Weights of a small transformer language model: LayerNorm before each block.
Each number is 128 + 32 x the weight over its row's rms, rounded and kept within 0 to 255. Layers, rows and columns count from 0. The size above them is the row's rms in percent of the matrix's.

# layer 12 attention query, 256x256, rms 0.126, rows 54-61,117-125, columns 128-255
size [110 109 114 114 110  99 124 114 106 103 108 106 104  98  92 102 102]
[[125 147  87 112  67 175 129 112 131 117  66 140 149  80 104 102  95 127  81 112 120 139 175 151 167 100 136 134 151 137 161 156 139 120 145 148 178 118 129 144 110  83 111  65 177 126 188 135 135 118 166  98 144 156 189 154 170 166 117 153  76 148 105 109 182 115 123  93 109 141 144 150 131 112  78 152 127  83 129 161 114  29 110 127 171 178 162 183 124 111 148  52 103  77 126 157 105 115 170 166  70 156 113 126 108 147 178  22 155 116 146 105  95 161 119 116 109 111 125 146 189 116 128  90 140 159 138 126]
 [143 124  99  80 165  77  96 102  76 130 139 151 142 107 130 134  87 133 124 111 138 109 153 172 101 146 125 116 127 144 151 118 142 127  88 148 140  89  67 112 152 106 136 164 105 152 160 136 125 168 113 167  53 126 228 117 129 183 111 108 176 162 151 133  96 101 132 138 129 142 162 157  69 134  96  98 106 122 105 112 105  82 179 118 168 185 168  81 126 118 115 107 128 132 168 103 175  99 119  87 138 129 134 169 140 116 141 127  99 112 138 190 112 163 136 144 173  56 136 113 133  86 132 163 143 143  93 137]
 [ 72 142 141 105 105 101 173 139 125 133 164 110  92 126 149 144 166 126 193 179 150 137  99 163 152 206 187 147 189 149 118 111 101 136 136 205 154 142 115 126 135 116  74 149 133  92 100  80 117  41  93 187 127  94 103 112  91 149  99  98 122 117 123 141  98 176  93 146 135 172 104  96 137 161 130 100 177 112  94 155 186 145  98 161  94 163 140  99 106  87 128 140 109 149 120 102 179 174 135  96 139 128 184  96 125 153  89 168 121  95 123 104 146  78 100 197 119 176 115 109 144 192 141 131 140 159 130 112]
 [156 166 175 133 125  62  96 136 132  65 110 156 139 150 111 147 111 103 155 168  75  90 128 153 172  86 104 147 138 117 141 133 105 137 131 167 167 136  96 149  95 146 154 104 156 120 132  79 104 126  78 138  57 163  99  74  77 103  88 136 162 132  78 104 138 135 149 169 107 226 106 138 111 129  97  81  64 110  94  90 144 110 133  88 109 172  72 156  93 122  68 153 134 100 106  77 147  98 117 124 119 108 152 142 167  80 149 143 149 180 164 184 137 117 162 137 126 113 169  86  66 123 172 163  86 107 120 161]
 [166 151 119 167 157 172 100  92 101 118  72 197 166 141  92 185  88 101 116 127 108 146 146  89  93 114  80  94 109 145 117 169 109 102 110 162 100 127 154 123 148 172  93 129 111 127 112 152 176 142  95  88 111  72  85 107  69 136 152 117 223  77 111  90 106  96 160 197  66  92 163 105 152  91 139  87 151 167 147  99  86 136 105 141  66 114  92 137 161 148 119 112  72 102 122 144 129  99 130  89 142 146 141 132 154 112 128 121 107  91 127 103 152 121 180 139  89  97 171  92 156 123 150 117 113 147 103 133]
 [113 136 143 114 188 100 111 170 164 135 116  95 147 153  75 194 129 120 120 115 121 111 176 119 121 114 157 148 109 118 142  97  83 133 131 169 117 139  84 165 160 162 186  80 112 135 144 126 159 200  91  32  73 186  69 113 102 153 139 172 180  89 122 153 109 121 128 147 114 119 159  89 152 117  63 108  89 173 136 138 107 157 151 178 103 144 113 156 122 157 105 119 132 128 178 144 161 173  86 120 155  89 160 144 183  79 176 154 156  95 106 144 131  72 121 112 139  79 121  94 166  78 184 161 105 115 138 137]
 [161  98  95 195 151 139 159 125 119 143 181 105 172 149 137 174  68 123 112  73 199 103 159 124  65 122 161 119 134 121  93 183 119 149 106  51  77 114 126 156 144 144 124 193 125 105 115 181 144 184 131  38 130  79 124 108  75 141 179 162 212 147 156 153 109 141  88 136  91  62 125 101 176 152 108 124 155 143 167 122 122 161 141 149 123  88  85 110 138 159  97 133 124 126 154 193 129 171 120 131 138  80 124 142 115 155 145 170 134 172 144 153  81  40 112 114 116 111 121 136 111 134 130  99 123 102 114 137]
 [125 154  93 128 133 108 157 132 124  83 119 170 117  92  76 106 196 103 141 178 147 179  89  94 141 115  97  76 147 128 165 137 135 117 121 134 131 118 180 115  80  99  81 123 107 127  77  99 114 109 142 175 134 104 144 147 105 113 137 104 117 137 126  70 148  85  97 117  85 174 119 131 160 112 115 151  91  88  78 150 115 132 179 112 133 138 131 189 117 125 137 128  87 103  71 145 104  92  63 185 108 159 145 115 116 125 164 114  80 161 138 120 149 110 189  93 141 137 118 169 163 129 110 145 142 113 146 129]
 [104  57  98 126  61  91 105 132  95 129 197 155 197 170 101 101 152 123  94 144 102 185 112 125  89 115 150  86 131 108 144 158 164  94 165 109 101 150 154  81 146 160  93 118 145 168 145 185 139 122 106 123 170 133 199 138 191 129 103 142 125 124 121 116 142 109 119 147 122 157 114 119  92  62 123 156 129 153  85 131 143 149 103 117 149 174 163 118 161 146 144 171  93  79 164 128 144 125 161 161  69 144 121 193 133 111 129  96 162 170  85  88  94 116 119 103 164 120 139 138 100  86 115 171 138 179 147 191]
 [148 134 120 103 123 176  75 100 101 166 104 136 157 114 131 124 134  73  90 126 157 152 188 122 134  54 143 100 153 125 130 110 152 147 140 148 150 128  85 123 161  65 123  72 165 109 152 111 131  73 135 132 141 136 154 145 162 130  63 161 161 121 116 150 127 109 112 124 147 146 125 168 123 110  93 167 152  80 109 134 149  82  98 137 173 140 173 174 142 126 133  88 124 126  92 101 135 160 124 149  93 143 143 176  89 170 191  65 225 114  79  83 124 123  75  96  90 172 182 143 196 145  99  78 121 149 100  88]
 [149 117 136 112 178 115  87 107  98 138 124 108 153 155  93 133  75 117  80  95 140 118 143 167 112 147 119 104 117  78 134 130 122 129 114 133  93 108 127 106 154  98 150 130 100 162 177 175 146 106 146 125  71 124 209 142 111 196 154  99 144 159 166 110 174 101 130 134 126 104 207 160  96 143 111 111 177 200  82 146 146 139 230 128 136 116  95  93 163 121  96 116 112  90 179 155 145  77  90 117 132 147 116 117 174 118 138 156  80  96  72 140 108 130 175 160 120 112 121 127 123 100 138 143 174 117 104 147]
 [114 149 103 119 131  82 148 119 161 115 122 105  90 141  72 174 121 106 165 134 120 163 159 151 197 182 157 112 196 176 149 136  90 154 105 189 103  95 141 105 145 136 129 167 182 165 110  99 123 110 136 122 138  73  80 105  69 120 140 122 148 117  88 160 116 156  72 157  95 133 112 117 104 159 104  90 173 114 136  80 163 141  43 140 122 110 122 107 139 161 104 116 122 189 145  71 153 150 148  95 146 149 165 142 152 156  97 135 100 101 117 146 159  62 101 149  84 119 119 156 186 211  69 120 152 137  80 151]
 [172 178 169 132 111  76  84 108 153 100 157  99 139 124 150 117 109 140 123 148 139  82 152 127 189 139  75 151 169  80  93 122 126 128 162 187 143 145 136 105  99 127  90  94 153 119 129  90 103 115  94 173 105 139 121 136 142  69 123 136  78 138  82  60 135 131 171 138 113 203  92 123 143 122  60 101  95  60 180 110 139 131 107  91 127 138 105  82 120  81 151 188 143 115 156 110 119 122 113 155 137 120 109 147  83  79 211  99 136 137 144 160 164 127 156 144  96 133 148 215  85 139 130  81  71 112 157 127]
 [124 165 190 132 126 144  98 158 116  71 116 198 129 143 121 135  99  72 112 144  83 104 154 131 109 142  49 113 102 137 134  99  99 141 141 200 155 106  95 121 152 112 141  98 121 149 111  81 148 112 121 122  85  91  87 169 161 143 131 153 169 102  57 130 132  84 175 203 136 135 123 121  85  81 130  95 138 128 157 116  76 148 121 171  57 131 114 129 152 117 162 120 123 144 115 130  96  90 142  75 135 154 190 106 175 116  70 128 164  50 129 141 124 129 129 113  65 151 141  82 196 157 183 114 106 109 117  96]
 [100 143  99 128 199 115  57 175 157 132 156 163 169 150 116 119 161 142 128 162 128 144 134 111 143 119 137 125  83 111 103  91 117 178 143 199 128  97 105 183 134 102 104  97 119 125 121  81 130 140 108 105  90 128  85 163 155 176 135 198  77 151 104 150 104 129 126 131 116 124 169  57  94 112  50 127  81 119 138 185 109 114 167 197  98 131 134 110 138  76 157 148 153 210 186 170 135 174  83  97 121 101 152 126 107  93 135 112 140 155 108 106 125  59 116 119 115 122 117 138 192 143 122 127 126  77 164 112]
 [118 110  95 116 169 127 118 100 131 125 237  76 151 133 147 136 129 135 128 101 165  67 164 127 107  67 148  89 113 117 102 119 180 179  86 120 140  77 136 131 141 141 148 217  97 140 101 115 115 169 130  87  96  78 135 123 151 136 167 236 193 122 120 191 113 123  73 125 110  83 119  87 166 156 137 116 105 173 107 189  91 132 116 103 124  96 163 177 117 170 138 140 174 177 124 185 146 143 152 116 131  96 111 132 104 117 121 152 156 143 167 118 107  35 114 120 127 121 151 122 131 144 127  97 131  82 121 126]
 [153 132  83 128 138 136 146 113  92  90 156 179  88 123 110 110 131  79 124 154  87 162 130 105  99 124 137  46 138 137 188 133 137 114 116  77 144  84 139 106  66  80 125 114 174 166  75 129 131 100 145 156 103  97 173 172 133 122 112 139 142 123  83 145 171 107 168 108 152 150  92 103 139 117 149 151  89  81 121 136  94 175 157 105 133 149 110 204 112 169 158 152 146 122  89 121  67 124  48 176 111 128 218 155 139 130 160 146 119 145 113 119 112 123 163  80 115 162 144 136 180  87 127 125 159 146 109 106]]
# layer 12 attention key, 128x256, rms 0.117, rows 53-60, columns 128-255
size [117 113 108 111 107 111 114 115]
[[149  86 156 123  54 108 194 142 122 138 175 125 158  94 102 112 101 158  99 118  76 112 141 107 102 105 163 112 137 132  78 150 149 113 150 127 108 149 140  81 126 124 151 119 122 114 144 148 108  91  90 133 124 126 219 103 195 126 131 127  54 119 130  91 109 137 100 121 158 164  94 130 102  70  99 159 153 102 126 164 127 136 136  86 117 144 151  74 118 127  99 131 139  92 105 130 129 119 137 171  75 165 150  78 147 162 120  60 143 124  89 132  67 141 124 120 151 136 162 137  72  27 129 152 112 174 120 207]
 [132 108 119 142 135 224 141 135 108 121 125  97 101 122 120 124  78 115  54 169 124 128 147 127 114 102 162 102 127 147 161 132 107 101 130 132 154 122 123 179 156 103  58  94 167 114 197 122 196  86 118 113 120 154 189 157 199 143 146 138  75 138  99 115 148  71 102 156 146 155 159 151 169  95  96 200 152  95  90 167 141 139 118 169 150 154 146 131 146 130 116 100 145 153 119 152 125 125 160 164  94 136 177 173 102 192 188  61 204 112 101 115 114 116  51 103 124 117 136 135 183  70 103 112 100 163 107 107]
 [145 148 136 149 180  96 129  72  99 153 126  96 126 140 113 129  69 108 106 155 107 133 126 148 161 136 112 137 118  71 125 189 119  88 172 171 108 148 178  88 149 111 179 203  97 126 165 123 126  68 150 147  92  87 208 122 164 101 144  70 118 128 185 104 105 120 133  91 135 155 135 144  22 166 123 117 164 188 104 103 130 102 145 145 155 151 101  89 153 150 100 154 111  95 165 161  99  90  50  54  90 195 167 121 155 168 132 135  91 108 117 121 104 115 168 177 133 117  91 129  99 102 107 160  95 176 134 186]
 [105 103 156 147 126 103 113 113 130  81 138 122 149 110 117 170 121  55 216 134 162 153 143 120 163 151 229 126 141 140 156 174  87 115  88 180 139 124 144 130 151  82 110 113 178 147 143  81 115  45 125 111 106 111  99 138  79 106 143 126 110 159  99  98 185 108 111 147  92 139 142 140 146 157 155  84 175 182  86 108 129 148 135 121 157 186 115 115 107 149 140 111 143 148 121 109 175  92 151 119 115 125 139 186 117  99  73 156  65  97 106 147 188  68  72 138 107 106 112 103 208 182 104  88  79 148  74 165]
 [167 159 110 146 134  64  78 131 149 103 135 125 145 131 140 161 118  84 123 121 148  94 108 150 175 111 134 163 116  58 161  67 130 162  93 168 154 127 143 105 122 110 152  83 153 109 211 133  98 127 151 124 121 156  91 134 185 111  55 130  98 149 108  99  93 123 156 132  87 181  86 115  90  73  78 142 143 126 199 101 137 132  96 107 112 113  70 170 155  73  81 196 144 117 171 162  96 120 145 144  47 146 109 180 115 104 172 164 147 132  91 147 107 181 106 153 118 143 137 116 100 145 153 107 104 123 153 209]
 [101 121 113 112 133 144 118 171  93 139 148 163 101 130 192 160 137  95  82 151  86 117 137 112 111 130  70 157 102 111 102 129 130 101 168 129 123 143  78 160 123 141 150 107 136 168 139 144 194  87 129  89 115  89  84 127 156 119 131 129 207 171  87 169 152 188 185 143 144 106 142  44 123  64 138  52 119 157 141 112  89 165 116 128  67 111 118 117 185 167 205 132  96 135 159 140 149 136 150  64 167 134 137  93 152  67  55  90 165 111 138 145 115 106 113  94 109 133 132  81 166 147 144 126 138 124 120  86]
 [119 125 151 101 195 100  70 152 167 121 146 146 111 132 113 152 135 116 131 130 161 148 130 134 102 141 178 118  77 126  75 103  89 149 145 193 151 138 130 212 127 121  95 126 113 118 167 136 135 127 128  90 114 109  36  77 127 114 151 170 151 120  73 142 134 141 168  64 132 133 109  61  88  61  63  82  69 100 209 133 103  94 183 187  82  90 109 150 169 105 113 219 108 165 174 128  86 149 102 163  88 111 125 117 116 114 145 128 133 176 183 125 134  77 122  99 121 118 157 100 144 193  83 143 129  79 110 128]
 [134 102 103 128 170 127  81 116 141 141 136 104 168 114 158 153 137 157 127 139 145  99 141 129  88  79 142  98 155 119  97 211 128 151 100  91  90 114 102 151 143 162 138 242  86 165 138 163 117 179 166 141  31  97 115 113  96 179 157 129 132  87 163 166 125 139 122 120 158  56 149  71  47 163 125 138 109 118 116 146 117 107 172 103 167  75 153 168 102 124 151 113 135 132 138 117 134 131 146 113 177  80 141  92 128  85 162 133 161 132 137 133 113  44 156 134 133 137 114 154 109 120 146 116 158  76 156 172]]